Weights of a small transformer language model.
Size: width 160, vocabulary 2048.
Training: 202M tokens, 3086 steps.
Each number is 500 + 40 x the weight over its row's rms, rounded and kept within 0 to 999. Layers, rows and columns count from 0. Numbers have three digits each. The size before them is the row's rms in percent of the matrix's.

# layer 8 MLP down (transposed), 640x160, rms 0.0294, rows 485-525, columns 80-159
100:482433471546524466489473490410508511516543452441481424485470492430509526478533501430462462465522461496478572448439411528499493462501525535548455504472537481532564513560606448534546494463427527493486483478448537455572489539547506475536535550
122:511480494453467484489500499462523469500513481554493450525497508381528510490510447469459447557493509522491442459451561531501509511562475525507513575476545478532505487426546479542546490431471558465513515518466519565524477566547423437534502434
100:468507453473473552525539469495503513494503464533450461486468501483446430512469510520530556521501474563523449542511531502437483500533415521481573508408537478529542426605585539569489499535477511478518575479521544571470432540443540523558476482
097:450472595477434507446435528451493539557545504569509574446452462490502509541470500520508486492503466535496504486556486482469461486451480530465550521435560528496520508531571517534481511519490528480518489430556453472523487545535473527431491505
110:590567538476481412506471437464411416501535492530498394569560563492540498455502505511520469463488500580487517439493492540542469459456506498529492583460503457562586511534510480533457507504586501436541543494558514545525480520444472516424570517
108:447506490477545414527484480483533524478548534487466466493525445568498507578566533414479467474463509487509487455502491485508493467450559481567500510553580485471516512459446478498515499465535503583506456459532495553511565409473516514464534440
101:515528419486529564486442549506509507476581459490487506537485446521481579454473404538459467536499575497526495434529483507502518458558537421525553438465497524497499477484568497496491454488435456456438406495490459523501527580523459520534475469
094:497503541546547550528478459495464527459471494484506465507527519404486484552398548584477502452483527483527466400462571451553480488457479436534449500495469537555465411577508444521548524499553508452494541539464493541527568481477586454506390532
107:497506485514446517492434538487513541565551467478469521509478508507450467540538511462537457522497441464620407497516487427452530439493489482542384453441514523453535468528489530601501590514466518548468531503498453517476509497504440528498442461
096:595598483536458470460537520508484560565484458480589484497542575483544483503520474434511473475532539451481545500521483413523427508465490515491452576564473485525519544547517511492509540470428537488508532534493454487504494564473500477541493518
104:472537498533482558577462444454582560512528545498429480510547497561507431512467456477522539486490565479492530515492523447506564479493481497514477543494503518469512536576523533500559536558479444528505461450574571418495530513498532433530479458
104:452560499499492495501494475478498510566484537506440520465441503533526517564400525476461526516510480472474467473478561558436501506554486504453565569480521480475602502484455490533514521425510446493513508528538428455538534499541507520529517488
096:494500527524484524508444514459519564445496460513480552508483515449461477554522465530599507475510501536445492517515440495548461513501503464538555487548452574537496515482456506557436485481453502465501438519480493504465527458568474559515442553
099:510424540530434576462528501529534433535496531452454494427544489513464531481434441502564521523493520424518434397565490509489493551539487564523433475551489480493557544501489507480497433569462428491497479525514506494532515412534503506430510503
102:447563460468401513510575471423440476476500526540545551490503555464532483554516542483480583438515552499523479530501487446507489483473579457443502469485506564478540480476464435502576441493505549426480542569524497505485540468483544467558513458
096:561491519498417446499504508493522479481538529436455462474508567391523572450512511478471488530453443486509509581492482550487488517511480518504493464491473521512471469524515561545506563514489549512568454505468491501507452460559469499531491550
113:418448512526510561511515437532443519531499488486468517429501525499522496484524470471529551450456534445547500471427514502508438466531550478552470492525506441527510458474502494501504552482520457508471511549488469455428499496578488518552479497
099:463461478570516516479451505504501498469467593437497468542510496498555529421513536536438489532516533526587505445388570555487472454425478454459469442576458500472530529543502473466549424504516412466513456522557526481496508470496554455468475496
109:450571492510524483561555525475472529450554546500486583533466460494531454543545544517523527451560577500476527487444509460582502566497466513496409507460510464485512477477482420425530513497501532479540573522550599531497506490509552515533479484
107:538481457518433454518482487543475523554517470513448438490492512531459514523516524502473457478486488494557546525502559588508516411520484537493573548449462576560480386502541502554515496559473469516526465413509430523463487527561519447480477564
101:503491567457472507502449489500429483386521575540527509516505474509521397510499462491564521495492543500532529460518499440534529509492510548482515550559456530506536612461473500427501446507526453463477495529476529537481497565444472494445568480
092:469590492494517445512504478438523457549506532493440451568491513496488502490502548518423456478463514576446563375510521468490478489540518527513485488525466561531492536505520408539527494519413522550502535526479525542511455528516479455480474508
101:518487560422568499474491502469500529428531495519531546543487463505553490521569521491543473476469498476559459440526438517518431499435551482471482441553491506442546467499551484463436555494545481513508464482443498535556487499473551512489507473
095:514468503433450467581530502468553540457550530543539495460450484472531543442521523542503506500536560522515579517514558495484473512528527517508565443497472458471513479493562529491518565555459475476480477551518460497541411496574492522587508562
103:498466493518504491547483491508444521442439535570489565442507488513505501534472443573483527524521508421470612575492513467490483509471523489521435502513480568522526500452465522450489554507554427615450509438450410413514542442480503498556468524
095:491577478512495516522503508488568536567473486457522469485490491478534478529499472508514488605509459489526401483546464477532581433521441574527485526514500534489558560526475539447546542440491489475522480533517588567527413502508484451490479492
103:545504490509525435411547477535492503461521521429510455535453508529551484489453471450514530504514460495556481567465548531542562459466526474476525501490554498605490531549525534522438558507526461438443505546486490457585500478525450491488463439
105:445482522549457437495477463440516528483470478506420487492527501548464501529517544509521546449537504522472532506466529468487489478490535472539526551556522546485530462546527412425395487565531566460517520489548521527528440504477504513520552451
095:540578540446507546515528555502482435568447420478560512508512441495558535462507597527474475475530478448468551443509512431421460511446511422512450534468489467425515574516441504522486505438448458535511516461526407511535512492456492516503512515
122:605483454512535449455528435488483488483488530515485492518509447463460531501493428477434548478480477471484538539587476454563422536457491479433435571431514506438544500489511520568551574440528537464489598560516522481486492589484467498501543501
088:452528450413509541501554499501512556549453440513535587506522510518513438523446532439484522474511522521391472546498504441455492518506505487551477542496509443510442404514510524458449476474502441500495434442549506510478417532505568489520392481
097:560482550527556479548514509492533443517517463482509462542527448479449493451581544400438477517517501482492482516484469531490469553526429491515426537543464520556535446477479459468507442541534496537541470467494439512501541482433501469501576499
134:564502416434500522529530505505509508496543450452442490486517526536526544525481494435567482501502519567508547515558539519473499481481515461500534518490509499612477491550520561449499498534568491439559415488494463516414422513502491490473545641
106:477526498549461547524586464438513499540505597475488495502491483539499477492513499534489476542561618524494485480611509431476481503549423505441570542535473529514600557557539434474540458464473539458493530529507534500530536515489398428488555460
097:508512514554519525535526484452479554451549467495451491523520472448511545554520549475489468520537489571456557472527529439511469534496458481520460493476520477490513445476587444492497452460498503463560587562468470491429465484481528475522525483
099:483536474442533419503514472508532482522473463508475513535430458513463472509505504421479528509547547495487565421600475465518411480463516528438472542474461508430561536414487485472490474452528452577511506513503490532548487500545533459515462481
108:417504512523560519462559481462532518588500487490492459510481530528500486534495481547544548483491455456509501508502487460524512543523515405549488552560497527513505469535494516483524529518537514469424539527471477500436576492522465463454422408
096:547552482544504486508495533502478561450466545431521516531469453440529426502499420449517576510434498531487497510486514424517554500536543553468467533386600497492529488499437553461549583531555551469550526477558463442561587446493566513586476453
101:537487488436460478509464443503528483495524495503531472499493544550484579510455516431522480554441491522556464512537518424472464497521483482552458486507522507539522532546489499455528513465507547532521523524501513506430484528502466529454467434
107:449523523530536535528468508515516502564530454482563519429433440481588541475467462479492480450494474548519572531538472454519491495519532492506487474561427502426539521404491451548539503490513488514480449556464528504482551536538443489569498454
091:521502450492499461450508514502481600553481530476391467430480474485507455572426500474592558532504511492522517505546490498468494508533572447526504507415471445457499544477467548497437572482460493501570471463499467502534532431493512481472442514
# layer 8 MLP up, 640x160, rms 0.0586, rows 486-525, columns 80-159
110:504481497470448468464534475476504396555551583563521524485503430446504488505478516512500475632462477487517474494440620502520546598499528470511483553465489498533449494512418493497492447442442496496476503534456521574506610466499435457549484478
096:489531564521511472436512437495410523466483472496554508530522439483542530559547473547517523492550515459533555470545497493467497512506595489466482497458491560451477443480476429453464506508515462511466464526487484478547551490541445515468496507
092:455484504554453515524542500433546460499504505606459534487580492470474451459533491520499522520475630453458438530501474497555494562532536565499411432507516456510468447520567485522451512489450486497426552527441489491501493515512541532575518556
107:437494514488481577482422513502583554501472427505506473484438438577471497537454507458530523526549490455489443520502501453478582476494457476511448456525484532470393435483543476470456450498468529516476478529481466495503525473511471503582386528
095:506508477466563533447450461483520534513434545595512490500553494445547510450477489537514541536516476471516497512468490488485481531473487466465391508492419477438476462485491541498503457525476467486438533489446509498520488503469459548552471428
096:509549522440524456500497459500559479512428546516514504521487468414538537580495529495504547487496471478488538529430431474509527480525452487429473493517498478557490522538503504500509476478507505542453510502425528530551506358459482502518548530
102:436455493486554547474448516495459532463500512525457419501579477465534518524500487527500519552473480465499490550527418396507486473449457466547508481459447468436489525456498460473503534523450480524474495389507500483504408530536455459492558470
098:457441477479456461453477511572532518479500488493473459430522433540548525478532586499498489501546496436461484463525548497526539459454439475478369476534407584450488484487548516507499469542523496508445483478478450457457595574462528449486516462
093:485468500508492549529549435530493539513526516493465502469500407572504532423515515501555541582424535550535480506526507528477539520579449545553539464433567501495463537465455504428442438467504492473514472470469498476482461485442478594552546536
092:506458578446492474454505533528543513505490434530510446482464512477505523472530474546476446506529473483479487491479488528549511499462505547400437472505490508450518520488414472539473538483492507500477507501436424537513469483488488496514475522
106:532521508566515442518521517522510477484528458531500548496432502454513485529456514476473512498457517473475570559474441518492486543500531495470485508532466516418510467588538545512510469507623575503506575550451524571497422511498477488440501475
103:515528491456474468532459472484514537510527449479555519514529472507520526424505554537512545524508436518444566505511553551397513542546525556403509497451555448485480477550484438528520503514491560493482531482478532437527505515469517537508550501
101:551522496542394487454529556535428510438498572475533531504471468486514563528557509501467494525458498465546450498491466495520489529492500468470494536505580485471533459446453477384484525543474542555500436435475480535520491399468555531529495480
101:493430410510548418534403484601538445478499488515489440490515454485525420562544536520493421479516481515501518499527473516507456547470466509517499492496458482505383451548482521579453528489504497535515536438526520528442549482510464502545532559
095:490472467485485487469559538519570543494575552448458518467573480488466462461547516508450535561502504489481465512536577512496461477441480528461462499495448536394494495540486491425537509553557488516480452478485544474472574467445430513431498543
117:494529513552464442503561459462496479507461490565517571497536442456513604482539581562488534515461468535483529515520491530489461507470547465480499523480553467467587459480475536513525457461521488470459585504462490480551513594458524583478541484
101:516475539452504483490488433515402507549495462528550552547472431485405570519504556503428422504450478437513500580506518526608493504500493534508472476477527477562442529443498571470441531505522571477515484459485515519472507421515487490524529494
091:502515492508512518440402472496489495550492439495532466505479453513497572477457557477464433522438457462513504528469479506506533482526503542513531540533433573503482505516518527542480470525450484532503463474445432467523448515504452490451506506
100:463561554494529507494514496463545441480496507424542463540447451535543413471508507536478535493520473547490471470589592450466510577471512563444441428585503525511516529478417526468512524533508545459466476573484504444455558436473480488544489434
098:491518467485439448446587552603447606515468430470460510513504403510526500532489525544460493463517521498459410529481464495477527472506458531511494526460493451509502564555535529549482538427501494476435491513468497528445451482565502396476544526
088:475502515588445528522479502472442533508499489568600544476476500506508492403535500498520555451486502511488459594529494459466485518492477515467523504477559519469480475504533556518499496507535493527531537488554461527484458485436519509529510555
092:465535493540529491498461520539535526574465512475429462504426531531504502492422489554457517467518475479479497486593512484473484535486509511475518527438487476556460476583478516522485524519469477506470535506540511519523517448505531518522519470
101:525581522520510491518470548552493443477561571474520439530438472574501463521527529514496458546560458418434485483507516460569541495550492503495497527446500485557494471512444546492468507499496569480439536516476443464449505583472551505548508448
093:482499522471459502479492438459504517502487532512498473476453489530502471520499510432485496507520459595502495459521469539516555459574507568470516465478541485510463449522551541502473413443443566476563503548538581553504510577510513386468544537
095:544462462492430418565497533543469486477502463557538556528556460545488393502483479551500450420516526417521584520486520541491478547476460510459471458566489488466521467453557503520439489516492535546456563511468474416465539492542508562501528481
106:518552465526469414514537522538567439512508543601468515438519489538483473416495413481503523605494496525437468514496462442515479529469516497441573500519525497518527483493452443421487462488490501539501471459485559548519523519566472477516480500
101:511515477533540504501514505521504520522525553548545442487508483395529549549538484493495507503515445486573462524518504530539443568422461503510512578468455505485477462534506506574573482527476430554567511457512578557442513475512450536429468534
096:525521509605497486509518519454523521516532478485456475472592477524507526512504435565467452503488470522451505441530493526494565565600445535521562400494483488543495418606492463484489517529462501415511499510509561462461461476454537476491489491
108:437565524509515555501520545477539484526508433535496491491460534563532459515464560535571413505536478539498491542396526501504566478573487523557554438553500533546424494490467501423502466513459481506496426458491538490462496409516537518538483477
093:570432446533505427442503535563482546548551560528480460609465476491534508478466455517497540507443550613515423534514560524510505519482481508489485474523476456504507534455457503474567468534497513454580449487434459529508504561459542516417593531
090:430531471450553553484480464489470587559502478452449571518459556470520494493504556601514551432459493513517541471484457464534380408526548516523491462491553493443410537484564567542501512533427545506532538527501503480473500476529459474464514513
125:579470478513598543530487446477498467567525466525425595479469423489517533516444549453521479574516481493508525523490487448494474483475470482474496467542468537551485457531524574465513476515534532420515431547501415530459490536465545451527554597
099:509533493462496453469416514483499539537521497590527476481538478483446476557532480548502498490467473524492531466442496502559508508512603534560459522447511524443461437504532570523435554547570467560526532441480477517418465533493604437531471464
096:464469436471463543502435490492578539497462485492474467474490515430518503460462550498506534445476445441554504539475456555557564510559491495421541524542546450491533566512475538577515542441462479505487445450464440518495508477502429497524548528
110:507556550545463518551533537494503533542492494491430481436506422462470379550499492495518496453488521526544521454565489541476493514479600484522537468466516505488532517520532515477496527492604572473515480457435476427458481491500562513510531531
098:526463535482495440466473484480581440498506548499511459479465433544475514514458453609427460534511461469558477523499530533472561458448496523504499542541498529476439440475507466484580524483508553561513544473519479446524510486459506545408523504
100:543449596501533572467496567474426531502532554488508528498488506567462448506508564517469558531427449558538524495446519459425522486523435486491523463545508535513591440503512448534488460449465568586448502477466520570530562452505455457472502490
091:485502425508559479482486513509502488479488528530508544478461472486524508516493515531520539441536535519380479501504440598529493487530580611430535483530494483499491460507522509530449522571507509511483496540469430478513512462466544439509519523
099:454492440525490503463509549493421530486437491487580446555536482466464441514515504484449439533457458442486432506480504518477526517481504540520514531509512455502404437492466509565506529533551507453563509510528547537512474491466495521552537525
097:519548487516433583496518574481502473503497474517575499475505513536484483449452532520426542514458512474481508441534543435530511507530503484576497503494522513448525441543547470474537421516501553507499521452551535545528450408480518473561478505